From a checkpoint of a small transformer trained on Wikipedia: 2 heads of 128, a smear gate.
Each number is 200 + 40 x the weight over its row's rms, rounded and kept within 0 to 999. Layers, rows and columns count from 0. The size before them is the row's rms in percent of the matrix's.

# layer 4 MLP up, 1024x256, rms 0.325, rows 412-438, columns 0-255
100,199,180,178,180,232,144,225,209,175,153,189,234,180,222,265,203,260,234,169,140,227,217,184,190,289,238,220,228,173,173,154,219,189,190,148,215,266,222,197,121,208,213,230,167,214,221,231,144,190,214,177,204,195,222,295,216,231,187,190,145,187,178,223,309,207,241,202,178,180,251,224,158,186,112,184,227,214,249,231,235,210,216,210,239,207,241,150,152,216,196,209,195,175,197,240,223,212,186,207,217,276,189,188,187,278,245,169,180,131,212,253,169,195,226,187,166,223,333,239,163,132,211,166,152,177,168,196,178,199,254,232,176,158,191,131,213,235,240,180,222,212,160,195,184,212,257,156,85,227,176,157,215,192,164,218,196,241,253,251,236,181,191,195,182,229,207,214,228,153,250,136,182,52,263,202,144,102,199,215,171,152,256,188,159,222,158,144,212,151,230,169,248,201,207,199,140,126,244,148,225,254,182,248,239,213,279,195,208,250,240,229,200,130,220,171,230,198,156,169,162,215,163,121,219,318,187,143,237,155,240,230,188,258,243,208,180,223,257,216,164,145,222,181,263,177,174,227,211,176,231,146,165,227,235,159,250
089,215,137,200,196,184,209,317,108,266,237,241,203,235,237,273,162,243,281,209,194,118,202,256,255,208,172,187,178,263,207,222,216,208,169,215,205,154,239,258,217,241,194,239,214,204,216,173,251,125,243,220,308,204,234,210,230,196,185,210,249,173,193,220,217,239,182,237,246,198,242,184,209,232,225,121,191,214,149,220,146,182,169,235,154,110,231,199,248,169,186,175,270,189,200,195,204,194,124,168,178,235,152,217,190,294,174,196,225,234,132,188,201,263,241,231,226,175,175,213,197,240,182,175,251,170,211,202,221,210,218,166,290,245,194,186,227,255,210,188,256,109,199,168,186,263,214,267,163,194,204,220,171,236,232,223,219,231,221,137,178,228,131,198,251,183,196,248,240,177,179,155,166,212,202,222,192,184,127,241,195,175,185,180,147,197,181,187,122,140,185,182,264,258,208,218,192,182,201,166,217,157,134,171,167,201,199,222,137,250,213,250,268,161,129,169,198,137,261,192,183,217,198,200,151,185,258,187,230,192,130,282,241,115,187,263,251,237,177,219,187,165,192,185,248,184,120,312,219,192,229,238,148,132,201,239,247
098,218,190,290,106,182,157,201,228,251,176,251,224,191,270,157,177,203,208,150,255,236,200,175,176,208,193,219,195,273,254,214,227,192,210,278,150,201,208,176,246,218,275,158,175,169,230,227,254,240,196,219,258,198,145,209,234,182,176,174,159,152,185,145,214,160,155,271,158,179,181,182,164,154,199,190,216,195,196,217,250,180,194,281,235,189,291,245,191,186,207,189,142,170,183,208,270,233,214,167,173,213,173,255,250,212,236,169,200,193,267,180,211,172,206,226,231,214,244,168,253,198,230,233,125,201,188,176,233,170,175,168,186,224,189,165,264,119,237,189,262,184,199,241,243,230,169,229,164,226,214,214,218,237,227,192,208,118,219,244,273,243,203,131,240,214,181,208,132,211,228,208,275,214,211,163,112,251,270,214,233,215,213,167,259,99,156,214,210,164,196,147,202,209,201,212,165,76,251,153,166,189,169,186,197,271,120,129,228,244,206,205,140,182,256,197,278,280,208,180,222,216,129,229,228,211,145,109,183,193,197,252,242,160,221,168,242,261,269,269,256,163,230,196,181,166,194,150,176,246,239,248,132,196,216,200,225
106,219,191,172,165,167,254,180,188,152,131,198,93,298,246,234,144,185,194,236,161,177,162,214,208,168,157,189,190,203,225,216,170,108,237,186,177,153,214,198,204,188,235,311,200,112,210,229,174,249,277,166,219,150,225,222,123,225,170,225,234,214,193,199,191,252,214,203,156,174,189,211,218,250,238,213,154,210,140,204,116,187,230,172,178,135,189,183,231,253,182,151,287,181,164,160,189,231,109,265,178,217,274,173,168,167,125,200,181,157,200,169,166,145,225,181,274,254,223,156,148,222,200,204,191,216,182,156,251,160,196,155,127,253,234,193,265,163,197,185,226,231,211,167,237,189,184,152,250,146,166,178,142,228,171,198,219,296,143,202,230,226,197,188,195,256,215,166,202,218,187,225,224,163,219,184,232,162,241,233,137,251,183,228,191,168,156,206,134,226,244,187,274,251,210,190,200,200,235,208,222,215,175,182,165,236,203,172,146,263,226,216,249,248,240,158,230,253,178,119,110,190,153,193,158,173,142,190,196,270,173,187,170,271,210,237,161,177,189,193,128,194,207,171,236,264,264,200,127,147,139,271,253,195,220,160,240
095,220,178,209,223,139,173,207,258,231,223,235,234,170,222,191,173,201,170,119,194,170,186,270,183,189,169,135,155,235,153,222,216,208,220,184,215,237,204,167,231,236,141,259,246,216,251,166,224,183,117,192,256,120,239,193,184,167,148,131,207,236,179,290,213,249,263,151,203,171,166,161,202,170,210,217,163,225,202,202,263,214,143,178,273,208,170,168,198,226,152,255,236,212,172,165,204,165,192,177,142,203,210,153,214,150,240,205,138,181,156,233,194,185,138,184,174,163,190,196,185,126,258,104,196,152,155,241,195,175,192,183,214,248,224,217,193,110,212,182,244,196,186,187,178,250,171,260,168,251,127,174,93,179,154,200,245,198,140,262,201,180,235,231,204,216,233,161,191,202,175,197,207,127,268,232,184,200,282,226,189,144,104,272,158,202,219,140,178,123,206,225,207,131,227,191,169,133,194,131,191,267,217,200,244,102,179,232,137,207,239,225,223,150,190,186,161,257,170,216,134,217,266,157,231,180,193,173,139,184,177,243,168,253,203,219,207,206,268,179,155,171,212,245,220,197,147,188,204,137,308,260,195,234,196,144,169
102,219,221,236,243,134,147,190,175,153,252,252,225,236,152,280,224,166,183,209,186,153,138,215,275,202,248,235,189,188,210,207,232,135,261,224,199,211,260,129,181,261,242,233,234,238,173,179,206,182,168,167,163,230,163,248,273,208,134,205,200,140,132,136,263,242,223,222,215,237,205,182,176,192,190,231,238,200,244,272,192,224,317,227,151,160,240,189,173,237,225,244,186,258,143,231,172,205,177,257,220,255,133,224,220,211,227,226,163,196,227,194,157,176,164,244,169,124,198,113,230,173,167,229,143,118,213,196,187,207,238,205,218,197,275,198,192,205,140,179,204,206,137,166,270,205,267,196,230,200,206,150,250,152,168,180,261,282,168,169,200,244,143,170,237,181,168,168,181,188,226,182,213,271,244,154,274,162,155,204,211,147,267,226,141,173,205,254,197,144,206,233,300,149,173,140,215,132,231,259,215,191,181,244,211,240,163,198,256,260,183,217,168,210,182,181,225,237,179,210,247,149,158,196,209,229,202,179,260,208,205,212,133,221,244,118,197,224,250,287,120,190,197,218,159,134,205,194,157,244,195,193,244,168,205,175,236
095,295,195,186,187,139,192,221,271,184,197,254,229,209,181,190,209,218,220,143,221,194,179,226,256,198,147,177,216,195,220,136,254,159,281,213,216,216,224,229,233,288,254,205,181,174,215,210,171,235,145,155,217,138,170,206,152,181,224,327,169,274,121,217,220,217,248,198,194,180,157,153,201,142,222,269,214,263,259,210,172,240,200,168,225,165,233,146,194,190,193,192,166,205,251,178,101,194,143,212,240,201,263,193,205,213,169,211,166,199,215,203,176,206,146,168,256,210,243,171,143,204,291,159,239,178,234,207,284,190,184,200,176,248,276,177,155,224,222,220,239,233,226,203,252,215,222,185,231,220,190,165,195,219,172,181,198,213,201,209,233,164,96,220,245,165,189,187,235,214,230,200,227,226,259,227,173,114,283,224,207,199,222,195,186,225,174,182,305,199,128,290,140,168,285,148,235,143,246,208,218,171,187,240,197,228,214,200,176,169,185,249,169,182,184,187,221,150,169,215,231,264,245,271,206,219,258,280,223,116,168,237,232,215,178,165,144,151,197,138,237,200,210,190,99,197,216,265,216,255,161,139,136,197,246,155,218
101,259,232,150,200,209,224,198,128,190,235,255,165,178,210,205,184,226,212,208,132,190,185,223,115,156,237,190,187,280,113,257,209,254,265,144,235,184,276,154,229,161,230,239,207,192,204,140,180,188,228,215,234,207,236,222,208,217,226,196,256,204,127,219,166,142,204,222,220,258,170,215,134,178,175,188,154,211,171,182,175,163,226,250,128,210,108,153,200,177,161,238,182,160,261,249,182,173,165,200,191,264,142,157,178,213,202,228,237,155,184,180,208,240,157,163,160,181,216,143,211,155,209,202,194,184,223,170,131,177,233,164,213,137,200,168,119,238,164,279,245,250,235,180,269,213,234,190,224,228,184,254,191,161,226,196,211,186,170,121,151,168,179,140,236,170,186,149,152,199,132,203,169,181,194,234,188,229,203,112,188,231,201,234,201,221,163,239,233,145,196,223,153,158,209,188,184,209,235,172,110,218,173,239,238,229,178,297,215,223,266,233,148,237,253,204,182,189,124,99,162,156,226,237,212,208,198,229,251,240,257,340,140,238,132,186,160,206,297,173,144,190,190,245,246,169,181,247,182,254,218,189,139,211,226,181,202
103,203,162,209,290,268,188,215,225,192,200,161,153,225,231,163,172,166,93,181,211,161,268,190,167,183,170,247,210,87,172,230,245,197,146,175,239,180,226,207,161,209,157,122,114,197,194,278,160,146,254,197,232,170,186,188,240,289,167,204,227,240,192,176,213,96,247,188,123,116,155,224,182,234,193,163,215,185,202,180,163,241,230,252,154,162,159,210,247,193,147,221,244,138,192,219,220,252,232,130,147,233,251,206,149,163,205,158,224,236,163,184,223,300,249,170,214,252,127,228,215,266,111,168,173,182,230,216,226,281,164,190,199,244,237,187,241,158,190,196,226,107,195,175,222,212,143,330,202,155,207,267,180,244,169,165,198,210,194,205,132,229,200,178,205,219,170,236,198,182,178,174,246,258,246,216,204,154,234,170,203,216,192,173,173,259,247,215,225,173,213,187,200,211,254,184,175,205,289,188,195,165,194,259,229,262,198,199,231,196,204,228,179,165,279,189,235,230,209,201,257,177,163,192,143,218,256,142,273,216,161,182,178,215,207,123,251,131,228,206,209,236,186,214,210,199,208,197,170,255,189,239,195,179,212,133,184
098,168,206,184,213,194,60,188,206,144,170,182,243,192,331,219,183,209,183,252,183,196,192,207,181,181,158,235,170,247,176,246,222,226,217,166,207,161,229,195,260,202,150,136,139,217,220,250,229,158,291,151,250,190,208,180,216,214,161,164,197,174,258,242,264,209,210,169,170,187,186,188,279,258,185,236,201,158,203,212,196,219,200,159,208,213,148,195,213,177,150,218,213,203,207,198,219,231,199,221,181,206,248,252,218,162,180,156,156,233,213,243,283,207,257,204,360,158,139,203,203,254,190,197,203,194,142,191,205,185,187,214,146,141,177,205,231,194,236,174,262,199,245,241,178,227,199,211,181,229,200,261,160,148,202,201,221,226,142,129,188,173,207,189,174,263,157,227,169,147,204,209,193,188,148,139,222,225,169,221,239,199,189,227,183,218,136,177,152,260,171,169,201,93,186,195,249,175,254,210,178,153,197,188,230,268,266,203,190,186,173,287,218,169,273,192,188,147,224,134,146,186,166,265,212,163,225,249,157,197,136,138,207,275,132,263,182,205,189,156,259,255,172,192,228,210,112,163,114,164,141,193,188,167,101,152,203
102,227,210,203,186,180,211,238,240,180,228,230,140,232,258,215,160,199,206,134,210,202,184,230,151,210,176,151,250,236,212,159,141,196,156,136,261,126,196,301,190,252,310,180,244,233,331,242,213,248,180,256,199,175,161,271,161,217,151,101,181,187,230,218,169,187,239,250,261,227,161,253,242,145,233,250,178,192,200,173,187,238,153,149,136,158,224,156,224,131,159,151,228,155,207,179,174,134,239,242,181,192,221,169,217,179,180,204,226,205,254,226,203,156,228,196,201,223,177,167,198,238,170,187,174,201,213,112,105,240,218,190,172,224,227,188,145,125,210,161,154,142,237,189,293,160,220,188,209,166,172,220,197,176,212,234,228,241,170,278,195,174,158,181,182,254,196,131,167,146,123,187,201,153,191,279,260,180,235,243,199,180,218,149,205,132,237,89,134,181,206,200,135,212,119,254,163,178,239,180,156,161,166,211,210,180,208,162,205,213,214,207,217,217,184,173,204,180,180,232,156,136,226,245,200,162,134,238,187,161,286,181,225,220,254,201,225,157,179,271,249,159,211,192,160,239,162,168,172,193,198,217,240,210,228,156,205
102,233,210,226,228,191,243,175,193,221,159,216,136,201,191,166,124,195,198,239,162,111,276,213,224,196,266,161,214,226,133,213,282,242,294,237,223,244,130,179,251,202,209,307,220,163,155,211,193,188,168,175,183,194,272,271,267,196,172,202,167,179,214,266,221,280,175,280,278,143,233,261,209,139,234,242,255,190,169,260,166,206,238,183,216,138,210,200,150,215,214,180,144,247,233,205,192,230,149,178,157,187,145,271,166,261,234,158,183,126,215,210,261,270,203,150,156,214,192,237,185,187,153,158,154,223,194,140,250,132,182,163,192,181,165,215,276,159,190,169,232,206,203,219,217,202,155,209,207,207,304,192,199,200,212,210,217,150,183,195,184,157,223,233,169,184,235,242,237,262,204,155,236,212,219,258,205,199,153,230,234,176,171,179,122,178,193,164,160,159,244,122,197,191,90,175,225,211,181,151,181,158,141,222,122,221,203,208,218,300,156,220,224,192,165,209,167,230,159,207,204,180,222,238,263,203,162,136,225,124,247,156,156,195,191,166,183,172,136,227,141,220,229,188,174,168,172,205,215,157,142,250,258,209,178,203,194
100,191,224,136,226,163,255,230,186,211,166,139,203,200,207,227,190,197,243,223,145,154,243,245,186,249,186,230,145,205,136,198,220,218,226,236,215,193,210,174,243,124,215,172,199,216,191,148,225,179,149,190,228,162,167,137,201,221,167,244,172,206,264,136,195,222,258,98,202,104,208,211,196,216,163,239,204,168,226,148,163,56,215,190,168,213,215,200,144,182,188,258,184,230,164,222,219,206,189,151,207,192,277,172,172,232,190,116,184,255,223,136,179,208,142,128,261,188,161,170,195,266,214,202,154,222,181,200,232,219,133,217,221,212,250,183,226,215,228,198,232,173,218,206,186,275,160,170,67,221,212,200,183,214,210,209,211,210,236,215,189,257,231,212,177,190,152,193,118,274,183,177,197,238,107,174,175,290,241,165,158,228,188,233,242,208,164,166,213,293,197,247,183,228,188,248,249,176,172,151,206,189,210,215,233,116,238,269,202,190,179,229,143,111,174,133,205,240,244,266,215,149,117,187,225,217,214,195,256,114,191,262,241,231,126,162,195,251,204,204,234,262,131,197,218,199,180,208,238,175,201,193,221,240,116,180,250
091,232,206,106,216,143,167,238,250,192,249,215,235,222,230,135,185,222,176,176,222,154,210,208,146,220,159,220,223,202,271,186,68,211,191,247,283,228,235,184,210,180,220,141,163,141,184,218,132,231,146,148,233,107,169,218,217,241,201,202,162,188,216,230,175,156,165,212,221,199,137,146,249,223,244,114,160,151,223,212,254,210,232,243,197,186,179,260,243,213,171,116,212,184,175,253,184,172,202,231,156,193,243,214,202,242,198,254,223,279,234,250,173,122,243,212,176,268,246,174,212,229,187,210,204,189,221,213,249,231,154,244,255,212,293,176,141,154,191,249,264,175,206,216,191,284,203,146,182,223,226,198,215,186,297,259,191,196,206,169,241,216,246,123,158,223,204,242,190,144,187,158,183,197,224,142,220,219,251,235,225,198,265,194,192,221,193,189,164,224,196,235,195,269,178,193,162,229,233,143,143,276,174,188,217,227,197,210,216,214,94,210,223,179,202,236,219,236,246,191,149,226,201,206,210,132,144,145,196,103,189,213,205,226,218,188,222,138,212,251,232,218,249,227,237,252,163,165,187,131,140,240,193,121,163,135,281
097,158,222,234,172,232,138,142,179,231,176,222,208,194,146,182,140,205,187,193,273,198,149,236,226,145,245,150,257,229,222,225,141,159,150,279,250,289,195,249,142,213,117,202,250,149,247,171,110,127,187,181,195,172,193,238,251,219,194,204,127,207,140,141,213,140,229,227,226,248,140,168,169,228,226,265,171,186,210,198,191,255,167,300,237,142,195,172,204,196,213,159,187,197,190,161,235,229,242,283,242,234,190,195,173,224,206,147,196,206,137,157,208,183,218,181,198,163,177,179,204,210,296,146,177,117,146,191,197,184,188,136,159,259,218,152,195,140,278,233,199,251,219,216,250,219,162,164,191,261,192,213,238,229,215,97,228,205,182,244,260,191,138,160,191,244,215,279,208,221,269,180,186,226,250,132,164,189,211,165,220,214,231,246,228,206,142,154,174,168,221,277,168,164,222,185,174,212,239,222,180,162,170,140,126,226,224,209,177,224,217,207,184,203,220,279,195,230,184,266,168,201,219,237,190,210,238,234,182,127,150,208,249,120,137,197,167,214,186,194,140,232,126,224,239,242,175,184,188,154,238,136,159,180,217,247,240
102,222,227,215,251,187,226,212,218,223,167,163,171,220,213,184,210,207,222,195,140,183,142,210,171,228,211,147,233,224,183,229,227,286,214,134,264,181,141,193,153,168,218,194,221,167,215,167,266,205,249,242,169,218,238,201,233,158,133,148,222,248,196,250,155,207,155,224,210,247,160,93,270,234,222,170,244,241,214,231,155,210,230,243,154,91,267,201,159,134,230,178,219,159,232,204,176,228,235,239,265,195,250,169,214,189,166,165,275,157,282,226,211,177,220,128,161,179,208,229,137,133,209,199,191,170,247,168,204,222,183,172,198,229,215,170,198,213,131,161,222,185,215,197,193,168,212,203,201,220,210,195,222,211,157,253,207,191,220,237,173,179,165,292,179,290,251,129,144,236,157,233,167,204,184,257,229,159,267,308,165,163,213,244,210,138,122,191,241,251,280,123,153,259,244,238,198,164,204,236,209,139,215,253,189,244,271,224,172,273,248,198,209,177,186,216,160,202,268,120,194,207,230,174,204,190,160,172,188,226,163,238,292,256,192,186,196,281,166,150,162,235,191,201,193,150,247,140,244,213,188,122,211,184,186,248,138
099,216,231,186,167,160,194,146,268,241,224,177,248,190,228,175,103,172,251,243,288,215,214,196,220,241,204,151,253,160,261,265,231,223,244,219,286,230,270,203,201,266,283,253,184,139,226,229,172,214,169,244,136,262,218,251,245,174,183,215,222,190,222,153,177,188,201,211,211,219,193,191,240,231,191,132,165,225,274,204,251,196,194,154,253,152,236,259,92,187,252,214,166,189,194,115,204,229,200,216,180,171,243,200,150,206,274,256,240,117,245,160,303,288,198,257,244,211,200,206,180,158,199,211,185,225,236,218,233,283,159,152,170,238,243,240,214,255,229,200,210,271,200,226,198,119,100,184,227,174,202,169,174,213,212,135,221,127,256,188,192,223,193,217,171,110,235,215,194,172,228,156,141,134,161,248,208,208,208,190,255,206,185,148,223,223,269,202,148,225,192,244,235,229,176,159,158,194,179,145,268,217,241,225,197,200,208,135,196,254,167,239,228,175,223,180,225,139,201,217,194,181,191,224,198,180,174,194,217,152,222,153,246,139,196,132,207,233,157,209,208,155,208,251,182,157,237,177,212,179,221,233,110,184,189,269,172
098,154,208,194,163,231,207,292,212,261,277,219,254,125,277,255,196,186,190,204,249,263,208,171,182,221,180,197,166,140,217,174,207,292,153,230,142,196,220,117,283,207,183,217,222,213,198,210,160,169,208,235,214,187,164,271,190,186,215,233,222,160,194,165,206,144,272,203,220,252,215,221,189,222,214,176,146,166,95,178,101,149,200,161,129,155,168,238,162,235,155,194,236,133,182,238,226,161,172,158,161,239,291,258,182,142,184,200,164,233,199,242,181,187,179,214,202,172,189,242,211,216,306,170,245,201,229,224,207,120,184,225,170,223,208,159,189,241,229,243,234,237,89,164,204,205,194,186,255,230,201,170,182,206,212,210,219,235,165,301,192,213,163,200,185,159,182,230,165,220,173,133,212,220,209,173,148,220,174,119,218,144,204,123,331,163,169,181,229,228,226,297,205,236,143,172,219,192,164,197,137,239,172,102,300,245,172,228,189,157,202,172,146,189,180,226,234,178,178,217,253,236,242,196,185,177,207,201,223,198,223,189,151,277,182,273,192,175,234,186,231,226,182,215,149,188,177,221,205,208,184,234,193,163,168,228,170
101,171,185,187,224,241,238,201,204,246,154,196,194,199,130,93,251,217,193,209,219,75,193,200,178,217,211,206,191,203,159,221,181,139,266,126,183,215,133,231,194,249,193,188,263,217,216,226,218,247,222,151,204,210,169,158,108,141,142,170,222,290,241,304,206,216,236,201,176,199,137,338,113,190,221,118,186,196,249,154,204,209,155,196,235,166,230,173,237,233,182,219,185,190,206,182,235,179,210,190,121,247,178,145,231,112,139,229,150,223,161,237,239,189,255,237,165,189,231,192,160,166,197,198,180,231,203,158,181,243,268,191,177,196,189,234,152,280,99,178,246,198,193,204,204,151,151,243,254,205,169,174,214,281,194,217,185,236,240,138,161,207,202,221,145,157,213,193,251,234,217,171,251,221,178,148,121,212,211,219,215,281,246,246,182,195,229,140,127,261,158,198,190,211,195,189,257,218,163,147,203,171,132,206,232,218,163,179,171,192,186,180,249,210,222,240,139,193,181,96,156,181,189,219,226,221,191,235,214,178,209,182,208,211,201,183,199,144,218,147,196,155,141,168,188,234,130,257,134,174,219,161,178,171,168,243,159
102,174,239,135,147,230,155,240,198,200,191,182,265,229,130,188,222,150,202,249,160,123,215,140,170,215,211,270,225,186,202,172,212,249,198,146,177,278,200,203,124,215,166,170,201,170,210,214,216,227,230,220,175,194,202,243,191,179,174,201,233,147,193,279,195,211,169,269,225,222,168,178,194,216,235,199,241,163,228,179,177,180,144,169,197,241,163,123,277,264,231,157,259,189,116,223,224,299,180,271,139,211,141,225,204,181,205,100,268,301,207,240,200,245,247,230,200,196,198,197,250,165,171,186,180,215,227,184,160,209,193,239,247,193,188,157,292,224,166,157,195,241,232,152,262,189,233,222,190,250,154,242,187,191,237,105,225,229,194,216,235,94,180,227,167,195,142,217,195,154,220,162,192,193,146,251,206,186,208,135,249,176,206,202,184,246,148,252,187,161,151,191,204,162,243,168,218,240,146,257,242,188,218,149,199,213,191,195,201,256,235,116,157,232,178,158,234,152,223,148,280,132,273,242,243,172,199,233,151,188,188,210,184,196,230,165,189,170,189,207,244,212,318,115,238,220,207,208,307,201,233,218,220,257,200,237,196
093,182,117,126,234,182,216,166,224,210,248,274,202,206,183,238,164,182,174,269,200,183,125,159,192,254,175,258,150,263,243,123,200,176,153,236,181,211,142,174,173,210,194,185,237,168,212,138,107,194,196,172,169,268,206,187,177,189,181,197,198,157,136,263,210,155,241,242,164,170,183,249,171,203,185,237,196,191,210,213,190,146,236,229,227,247,96,270,217,207,213,211,145,200,143,196,248,186,237,198,173,248,239,201,209,135,244,145,236,174,210,280,216,144,260,159,196,271,211,164,174,252,146,254,250,211,190,226,192,196,189,181,212,184,162,238,192,237,186,259,177,101,230,196,214,177,252,194,257,141,115,141,247,178,223,254,276,252,259,194,255,191,152,147,188,210,139,222,210,199,236,174,193,242,254,154,249,233,214,173,246,228,115,177,214,213,138,198,195,197,238,144,193,207,239,213,196,244,170,114,241,186,253,177,195,204,260,188,228,286,174,252,263,205,203,192,217,254,227,235,163,215,238,170,163,174,126,138,139,222,266,166,222,243,222,238,165,214,127,266,141,187,163,180,152,224,143,159,214,242,231,222,152,207,179,180,227
098,177,236,180,229,231,194,174,190,209,142,224,227,172,254,235,236,184,221,278,133,183,169,198,212,210,212,205,183,132,242,152,184,203,163,207,219,196,187,185,277,327,252,173,255,156,181,176,197,204,287,252,140,133,194,208,237,213,163,264,207,195,257,201,265,187,148,219,259,200,139,199,162,159,216,200,237,194,178,246,186,126,162,175,144,145,146,193,194,193,226,204,184,224,144,246,204,216,188,229,204,237,206,227,205,138,170,230,247,172,227,168,224,239,203,165,150,189,192,182,203,104,220,221,230,206,202,182,227,134,171,195,177,173,217,201,129,163,157,221,136,139,170,197,189,200,208,185,227,266,184,205,196,193,172,171,258,207,156,83,227,241,201,179,233,184,179,200,194,120,195,178,193,198,201,137,138,197,88,209,139,217,150,145,190,213,204,171,194,244,196,203,285,196,208,220,194,134,230,174,262,191,201,248,241,130,188,126,182,298,258,222,228,191,266,198,186,195,170,224,229,206,149,229,192,279,235,187,174,203,303,153,168,90,270,187,169,236,187,238,240,256,179,289,228,167,188,261,299,173,163,215,170,194,247,159,208
102,187,217,179,210,161,236,171,233,162,171,144,226,176,260,201,158,145,213,205,193,255,182,162,176,138,129,155,113,178,287,165,192,234,250,160,214,152,261,306,160,230,239,190,180,187,189,251,259,154,166,216,225,236,179,201,216,214,126,149,301,256,235,156,227,237,185,231,201,132,227,233,187,160,218,240,119,224,220,126,203,172,176,187,207,145,244,189,123,170,191,178,223,244,154,130,280,252,169,182,204,165,138,132,190,174,179,256,165,283,151,236,136,197,210,247,293,192,227,181,255,122,251,238,131,162,195,154,189,271,145,240,203,238,198,177,207,229,139,230,214,231,107,187,147,230,206,211,246,179,239,165,247,194,231,207,185,183,140,179,217,170,216,214,235,150,154,213,254,213,198,261,247,231,130,183,192,208,215,179,220,209,207,183,167,199,242,219,237,183,194,179,158,226,226,260,209,180,285,242,210,180,178,158,144,218,245,186,178,159,204,229,207,186,187,168,207,220,177,289,159,94,166,195,244,231,195,192,205,176,190,213,295,261,170,188,188,210,196,169,167,182,105,268,195,188,188,198,184,174,169,165,159,234,218,188,192
105,263,213,81,154,217,215,202,179,183,244,239,189,271,113,226,256,162,254,186,227,127,290,218,174,162,219,191,217,244,208,220,204,209,188,259,182,245,141,184,165,236,193,177,158,154,175,156,150,208,173,236,238,211,147,116,181,203,247,206,225,274,236,286,175,209,250,228,208,64,302,187,213,125,215,196,170,134,196,168,223,149,168,190,164,171,187,180,169,184,138,296,182,208,229,160,253,236,192,157,270,214,242,200,239,145,206,197,215,265,188,142,199,235,215,194,230,235,205,172,192,214,204,174,244,215,201,179,186,121,177,221,165,186,213,240,221,190,238,252,174,167,193,225,218,176,191,195,194,232,95,259,157,210,226,220,175,234,194,190,166,188,239,202,203,196,218,205,184,210,147,226,235,291,251,231,226,216,175,183,199,202,195,127,197,224,208,191,218,205,193,219,249,299,191,266,193,196,178,212,223,234,153,168,293,187,157,168,254,176,203,207,243,144,203,125,211,95,119,164,144,204,183,274,187,167,199,251,159,204,168,217,187,186,217,173,219,198,247,183,184,178,181,191,164,217,302,123,195,211,237,204,158,111,174,197,160
101,242,252,215,184,181,242,187,347,165,161,222,212,179,241,178,243,233,145,167,220,186,187,168,212,174,179,240,222,183,221,164,101,217,243,120,209,290,181,184,261,160,227,187,242,203,189,169,224,190,229,218,255,160,178,224,171,130,206,131,177,268,206,240,162,236,219,227,162,133,193,124,255,196,185,194,261,196,258,265,184,164,197,298,226,149,229,182,244,218,176,159,199,179,182,197,207,193,225,213,209,198,194,222,208,212,231,156,198,252,219,191,230,201,296,205,181,185,151,235,182,189,152,204,152,229,164,189,168,225,199,155,156,222,161,164,229,147,246,230,121,167,203,194,176,174,171,278,225,200,190,217,196,258,250,204,222,284,137,186,216,149,229,226,182,109,184,171,231,228,319,99,156,214,212,235,240,164,216,228,261,111,282,225,273,192,154,135,209,186,218,187,197,212,175,212,233,170,233,183,187,202,173,209,148,212,278,191,175,214,273,266,225,215,201,116,168,220,304,206,166,198,254,209,231,242,248,229,204,138,194,179,248,186,151,222,214,191,175,242,159,215,184,230,236,181,117,234,255,199,179,187,215,174,169,257,164
093,108,197,130,204,274,309,258,210,128,185,174,131,134,207,213,187,234,262,204,210,196,203,266,152,209,224,213,201,181,178,188,148,269,298,183,185,202,172,205,166,222,174,213,216,216,194,194,253,213,225,231,141,188,193,191,186,227,212,195,277,210,151,262,275,208,255,226,186,197,207,224,157,134,207,151,194,233,173,217,200,185,247,224,123,175,215,196,237,176,171,175,202,119,190,198,172,251,143,251,242,173,192,148,182,263,177,191,148,212,223,140,237,281,176,252,191,213,166,245,143,182,194,231,207,206,240,196,123,241,156,222,144,158,127,145,159,220,191,143,236,214,233,270,268,241,205,155,192,259,166,239,215,226,219,154,181,246,137,190,137,141,195,190,252,193,256,159,201,220,135,152,241,167,174,197,215,221,199,254,191,189,132,219,154,212,143,149,141,225,197,227,144,167,112,165,230,144,164,234,123,217,220,197,150,236,197,178,197,199,181,204,260,194,241,250,176,150,180,195,191,195,157,203,144,164,165,118,226,169,171,176,206,154,204,331,226,136,216,220,168,202,222,200,162,232,165,142,240,181,173,111,216,165,222,169,218
100,293,195,158,192,183,146,162,245,251,199,236,186,214,248,206,90,215,212,180,210,107,213,245,225,227,229,184,187,138,228,185,300,192,228,149,173,205,219,172,290,136,219,168,165,153,183,196,178,271,175,244,227,215,121,205,219,200,225,120,203,220,193,222,132,266,151,189,267,135,152,181,138,161,180,204,201,154,245,146,152,198,216,209,245,133,180,201,237,204,226,233,197,127,159,177,190,235,180,152,225,256,183,125,179,274,206,160,199,163,215,168,150,258,249,144,110,209,237,236,218,127,204,199,228,222,180,239,246,260,218,235,190,182,257,209,161,176,160,203,221,213,181,214,190,243,178,196,168,180,251,154,178,169,196,230,144,184,185,158,188,257,260,151,166,138,174,257,184,203,209,209,124,198,188,292,109,174,222,157,216,193,156,183,163,145,251,267,194,187,152,174,126,184,166,179,199,202,205,186,192,164,190,139,230,159,188,196,172,155,143,198,170,228,178,194,222,203,209,202,202,197,194,203,208,154,186,208,206,180,221,157,167,175,290,198,60,202,173,202,153,263,199,216,214,134,161,181,206,233,132,108,205,230,221,139,164